Part of a small language model's weights: vocabulary 1024.
Each number is 500 + 40 x the weight over the matrix's rms, rounded and kept within 0 to 999. Layers, rows and columns count from 0. Numbers have three digits each.

# layer 10 attention value, 256x256, rms 0.0721, rows 10-22, columns 0-255
520581421616498386513427479485479490551454492514511509473485481483573502581483521449466529491528532450543560556439430510504446539525450409480518533573496538477497466526512530506523446534529517517539548532508541541473492539473503475500478540517475546507559465476516489498518512492491479503440512515522444514551525426526515492510453507512548500540495457501514486507457514546452436480473526520483542547494509511496539528516509450595484539553527435476522488482546495462474381479572515470508475500453526587555470481527524532563477525497519546523494476525561535491533488502503496542497466565543552546538467548475483414527498459428542427513498482502552523463427435535504573539462499541483506536506490538475514476505544510570474540521444479479510500396479489456511528498509549
508485548527443478518462471546585449511490504558526476445513522519456579526532473434507445491469547535520523453540473481478560506510493461533483482407486493469482529463512477487495543474596560432580480570496361531491536507543522516489538484515513505511531485475417526506492352450569510471442556545481463472394450485549495458527520528532486481549545482500423534472556567560535511471471501491489461549518493528547450507457532450509531478544467495505413509506515477474484511516541500573491492561448561525483435552468523498588537559549514530464484496493426515515491540551412471507482523502513526460505426467555503478443441549566534424486503553553502477540491489514501526492446494581516444522461487523470494488515544513531491504551455475563486470482436461502484444447595516
525496457509583540531493485515544404426525480496494564480445452426433551496514478530525474526475490495508555527581590505475462494476506553531408472451544497476507490538485456467480540506498536563543504478519541521401450473453477503521481498483512469552466484462411439507499522412544506545484480501535479525454470528437465550473501483521466578574511514499461525478492612509465534605493473520458497483471484465522503561479523542502444527483522530509434512449498435492504459465575489559472455521500514427552498525524501433490505458503494472513462585545410494432490508509479482428510478481502501532556422435442489559549477528492462461534490532499469451572511580512567549544405477485465512499519482558489498457530409528479513475463472472567469466533485525484494538496560440
456470542459567469499502519504486480444471483517459561491569520505511523500486494451428480495559504552453500469551511496582491536452471538496495504435540469539548473554482554472490497472476545477517531467535511419489503433499516454511495487519559509528568502541561501525564479509482488572504481419499469453451464433439520569504587506424552550559455488428426549464442486489432492520488476490461502513455515484518532503509470496535480509507553483512537504395452481523511512461460542526507497492472529507440532551538512523523572535444544543544513505468499534491466542481502548438526514475508594502547497487354501551567384571595462487484556466431492521475574505529503569524500481507516557509510524484533514475505476511562477465455537539547474481504488530538491481508489457
509535509472533499519538488490453518498528498476484594456486524478487505483528474503524556474467488562560444492523459442451458543518468478479539461608516481524514497489560511549559507521458548561458422474548543544506545487499461535499476512517553524467514498405507528499437458549539467488500486470490447532466529461562437498513501520475548469503586556459551457496555508564530464511514460482434478479475546506489531538490474460529517491493461518468410482462518571513477500504488487476543455526534505535511584570491491492534483529549447534525528577538523549462481458495557485513484540533501530488462437525476464543496442471462526533471444503570558421434439523491456434485513496463467543473540507500493489523538466462474530506540506466545496536469491496550526481438557546
391562473506484490454456499489418510520539463437480468510479540520463472534545553526511583470536498562535499502527461487492451462469452494432596473535514479468577579441496524452499486503601527419481555468505503467475476503471432432467433505538444537463434529504475553522470454526490540485479503489531543542559497499565438470527488443540476540475485568441497528514518477547498610561471441485523522488471494506470517569473528444473493497535495520602438497513407459545524517527493445544523530444514424525461493489443524511496472455462470467526462618551479477480506458600527485539497489492462536470501521432514464529492481462490487516466548453450411496507485486485466578528581526461530451507438488533531499506509530437449498493518470492499473507526428479476579543550550568
436462561533516552494485502439516459453459574418515479504492492469544494455560508531506549493459520469525434524497477507473488539491515511438534500597475502519477540518545453495515505411550464502444488451462428568470537442412485537501480471451500479528521472500435502502567499510507522456520449455542605497476555499489446501566557574436563490423497535580464512535470460548485528527426543532493532516450505549521532529496520447518521535404525486577437467501584459473481477434441470447452462512503530592537506465557516513475515537578540523485480541551472502509517533505546504481461464436504461561514481504543531440513450571539495477451525412531542483602444476482548555493446580466463480457435443480513462558444475458535557428407522517487505522475470534472530439512477479
510442545541489522446567471583466546530490558543521549491460550451542478543473551565525505542427423502529492506438503529509541478478540527444539547477538467529463498559558475449476502466497514493483516523521509490552487472537506524505536446432497481520573517529451425463489553444482604396487503504452509530497473448424541469459528479463564505571560545556602467488480525566498446495497553510470466455522527492539540398528571495482489444445544540535487530469488455521536529550471525531452501529495478531499536493519548515500417452531484474586515496516587482482516429524516458512500507427465526595532474452502490500524497570467474461562485524498473545511528524457434529562527447529546470468468459477503547526459535537534524464483498523492533559546459518547480463492512527
513428560481449525496503444442449416539488495504567462482504513468529452482474452489483482442540491588490564469480553497389487513556464508502583491517446430482479495508492488469445506512532496492494472538511484494496464524459482500535541507457496515417437464516465528496495483497508499476573458603450548447484510601445531451536482444444496454500524449489479499504562540459548549533475520554464479528528379478467467496575467537523496485468528495486525526436505416486526570458539492543536493541481449497559439515491503454480542559521512487478485465521570487467508495471525572445505504594520422559551502433521489507445536518499562478551529482509495530507514524503494525525379520571489440511468491473494504506480574570448590497516502580491490604466556536482498511460505491
522472416522517523500553516530504540461483498506544502472528468525502528539455493516479534507524556470502534531485458467530561502516494471471494461467418388502452500443598436486451494479494541471457502473454560528479507467530505433542524489531516513434473471484508496483548543506568491474462474567512544489451510487497559457524461570516475416555456471541477538512501459475444506452502498459559483480527501480480521439457462568477502515520426528568533532527535443525476461472518535513500545453467530450558525544559488568558463524473512485545481492564488484551463516567483465534536522556470560465489452471524514541547456476468546577475423575462492459503466433502500495592556524472432537482416500481506449471483486574451480452471461441388551472542502516574487477511500427
484422519484509521568482456497468470445451491439531451514532485516544465490477482526541471478441545461504422483521553588496433466504524481526563401534428507575447516465548442528457437542450486516443458456471493506466546470458510533528477479550511532443521523420451468464494455463432589431478487497491507508519514574563456529509464449487532596445480528475472472572438450574557530507505456467491531534457529565505523472538552558553490526516497502519542473525534464474506499458374477518554485505450528507449463496471509492502442575558464410599496417443546515530508517524470500428529538513546430430522523575421493443517536530453448541601525494599471548529514498533565556522509533513506478460504481509447492511513410548590511523588598443503454488539534537528497555512528478
462447498499527511464488473450479555483524507530500444383527456460468455501514546505451467458472512547499470500480454485536541476432553524468501466497461493523448468527551521530552553518475421533517556518495536484483472496495488522532497518459498529528492501474487555444470450496525534498523492511542503500554568487499511505487512494529496540564516463515477460486551496528586586412487536440499436503499514461460509481522540506483461537395407527516495504495511466515568435512550493564539527499537516475538456473481460474488564533458519485479564446454464467405462543505463469537497532496506519550502558505555510518549521457459464440484427583540516462536479513482450472517576474480497482415452518439533495455498466513528512510512501493554460548493535476557462491472540547
579505510523422455437438550593460524488491498535540523457493540435515469483530516555556518462502536543470486535557490555476502551511518550514553478473495518536510450521531463481404445521449511472573543473460527557498535531511573545516564546542416527535523503486494481455479497508513454577534470495521467494566549479519507491532514520441466460556380443400538518535561436542525482534417492486478474477508582480482554478500529504485486548482533460516473475566465443527497453410489511472480463527547493516604584533509524517456477452507500487470496561445465442496526555476484522446487489453495537483547530459532512577525508504409569494527455569509551452484533428504502541522518421505458579473494527509454459531502459492524534548457508513594519511503536516492541493461494461
# layer 10 attention output (transposed), 256x256, rms 0.198, rows 10-22, columns 0-255
494511507510534452540465576405552555569514531455531555364673480439463426428606521520464533479416476486536558554574490492588501478517538452416433455571481550457414497486486440577461334504562437516538405522606535531473347596521533500397436512407577515551553473452518510537468570422416467469437537488528493505505520470531452465493448490367519466600498544510544535500520505598526507450589498526594534408445445568538540457418499430462528495478522462556577524542537443479538427443460414501550452514395507550493441542520514494488320465515489518523542412506555487456477484514409354531472421523478425568452473651662500525568526448552481502441549504524652553468603509578425523483448438514616524498459450623436523507554466499472422466444564461520534483434618531591508410434479458
444511594525521528549397499442657404402529521556511550510597502495429569524499507483494415438581610483481530503445448544336521479534437510552486581523471516412462441465492470489570547473465552512523498597472499371555459475496558468487426335401481501446550495435516510510417463414423371476452530513360433563563457451562539497551521521432463557555496344541524515546410524479436514561411398529497460600556416522474464656527442556553412518516342485524494512501618429512595499550629498507431488520474564555484500499489474490416499486598534601499509512488493412483498599521516513556464462393520522553484485587543526536496547537406609592538521506629528474522438536500424479401503467635542497543557389539539496575500462512520436447584571461542543483490603475444533510550475490
421538552492461532554540527566575501536583527573530615586446550476461603578446490482391590500379502478472479535495532517421460595464529581499456542490460499419586458483536539391468586499470495549518383529475549429527506493532487457478518518532561468560476464531468394603507463409555429616499431480441445466515440431453428454454493475584444572712507384532463589512538598427452460499372412528471446506455517597498501488485601386487471582499525500476594413448493490509466553646490544477524538415619488498574533416499614552438509470492623476513390504543434532460512551483566542498530589464492502490427571472519477507378510519578574638531526477471470351584501460406474465514501497590470609658527488560551442439493505538574563582525532475467551440570507530463524485512497501
458481389534462477452487431527474464483421516520525570518450594546506463513479510423550485505463574562559500520489585508483466548404417510500546467507435559569462497495404521509533491478373455418448441476482475550527501457568464533519500528465589549540484514488511468583534576500551459558497443450520443495475494468363473600515591478525555588596498593488415548420476477463532517520558501473464386490480438491437565418456549527581424493583457434454499481529548348606504572525489467552416443448472517486523574577457636518545480517516526609498534489556462473483430528425490659451407491512550468474488462502481457548516479392511479504462503463487509536449492422473484589571520462516533492595578506585447546396484506478419441520480538511511665460407610520550590498544532471
469630493542548455447476519477513567502569500578496521459452445461488478461602618562511571541442465516475462422428457478514493474529520489585539507548545521442497460583554469592410487535414570463506389565559419436454555447492444495532423481448577510475495543463431620408443504540451474448516455539480469472527429470549498449511498476530434485545521496504522542553455462586500518485501521508413513468538607451466498410535442477485499468481487499521507467507392536434469526518543546474464484556453484494551538458530501512580486543551468494555481562607488460438498500535588535528500497514486434475427489508541492508441538478419468504515441404423459514505463569525502464519572500492507511461560396512452452478470435549530461504498528527543424554510518419524506402448403530
496486399511448622542556495491492464520596489491389463571411514451551603489567562526422525530493423389574420462522556603559513540483507556396511500548567471528627460552496570503491514550500533548587480632528496401469492483417515396547473534458488544626483450400552477554537509570463507573445475489547528431544532469474514495553496449474559472610461573462523483530521566465431622515476516481508500458515425540562430525529441464522406593529591487546486371543478594500539450527558492483489600545556617604513555477442390525468449508484444545478447549438509549507485436531562479565462490436435589529542514408523516568444462453461504457453539443438385476370514428550514602438468498524468429430417505540510480476588512514587582479438553521541455448549369519622533535656575450
574512460474469442457453516360540516529527508500476527537491596489589521482472573534441493577462436531508580526487459554615471426470522469455538542587515499375516513531485470473506446484479526488523462540505464523481487464533580462512499609467561404566485538469517545416470490390398407460469552485554533557523484507556511491522554526514508405540588489549466405535514535502508559464479389546463448483479494607522549484570458466458468469449504521476555390480523387459554596520400520559526506434536541482438523481457611448485498540533490547534511454430554444520506487470524537536580476471633401438443552425507512434464425547538503420480372483499393448603501528495460554495491555559507468482621495461416556556531565463476497510462459429490564445487499463499519552450492437
471430485412495520395533452527468506388446525516535557424443432466626526572575543545403448555522364617590512493580463500473480564541447502500555554377497412400413430525509580443548501588492488490482453422584428394522427528547494514513526475509551569504515589455532380491545530496369545517474518551520487547561464593527468499539447433511498572496527413534598468452544506628443529458586594461511418603447550552481533433452497561510637367471487568578498509624447468495521529503557535502594444474515436532457493475301623566473458634471433533584553593529561403565530412482527547437531586446503443621488501431482486437528523537649506538476521581488494467491558579449511561443506478464432589543513626514477571577385549469469489564487481550421474461413439519532556486467488514
535432502480508459484588507500550450497427435421461435537571465569499549468591439465525451464521515457583433498534524454392575548452582507411557530364412526454468591490476527460438508556535550573588529444521405452572494463518521565543567502499475496492515513474418435557491442370535451427484513543514459478536512571570509513469503462474470440556551474479519520501477546476523591472456493440493520478512516550340475596577505458513443523467416536427470465406423492515533535452414501601513591463570532475481446410533570513523482517630489435469562535494541461471519501540537533561602431566588537604467597556559535493493453481572562516497566524480539504474467487467483425481458539359516529500425524393474544577576499486501431455583494584319404507506514471482523517514503521
536479610432428475508641496538512538528539547598497539457418487532517525485435451521496522383547449505478363512447403496523508535481500492505450459504520482519349415470528485438589600497555470590482504539535520451543458468467622421566486496478533480481508547567513475454464514558547471542467538559560601609572520478594554430520498476502417494431543520526453532512581422543469503535427485590522615479473499475495476387486464517484510497591528454378481502423582491557397464567509492480522485541475510512471495654499530505527478402382466545518424405506454450497498463465517476491499598534453524459499466473543464555552436408458536433436452566530550491502436514490533454425571485472434618566504594572482500431531559583515457560541580579488637474496451441416565478494614377
438356485532692421541480476507583526505547512436387451464465538433619526468524468394369541469439487542468538593378518660476468420624533480450592449532527535502496444469487525524478489509566466479612475332490538564567552444582595555529453588533496416545498532477409451427495514440368508350463482441342498473574578524530407529448453556558483543462527462522500505564462406530437423499536482554419374464444570515544496470513523497583449404500667537538534540613592449489443503488361481491630569484445485427437535587474436369408418550591639555498416591429514469473502621507482572571501568554494456568583480490478515522598492618578472497592506583493455556534520532551544590511555592512506440524545591486477517467543531476428518482474476435445408545442398529457567466448481497
489571546524480525600398498504598392513430596552575523448522477496482475534638533511476578462530510545449462539502535560466442512493455520432470534482485451525503538534592494446521451454517441534351657473558448438506500492490550507528485517514426446440532517462501527429536409487524575507550460452450455482525485505470457577490528495536535545421555548533451595548569404529604408526541580508468573558391522522521427464430557489517594522539452485408540573610521503492535602497498614511465425481460564492670496489476438363527497469516545494535479566524516423489559434533522448605551507464522554552398477477479440489585488508412550469544504523510490464533433446441512456558562569493494443473523488366596521484558459497381458513533483461446569535507559478486441508509612438
489497537507496518680428512492399481574551523592522635453505459403384411498507518566533512500535416512507425643596439500544455512467453513468529418484440491500417590579536520482424541615525479561589494564373466489548483488581576504471561521608478581476497572499555556468577427516563465426451555579437487482531457506493441533500466477401428551600549467469564493500497474478586492431478500523473546539407551534522485390449607471516385545467576588425524463518487430556490483500551541458553409365578545462535604429557509531507523471448477471614479550503486548532477534412550522492498596474579536534510503520620549539426585465566415474527485480533535533496515508517511533562451534517436412552403545455468507522502517550525510416455540524623493529546545466546642524419434393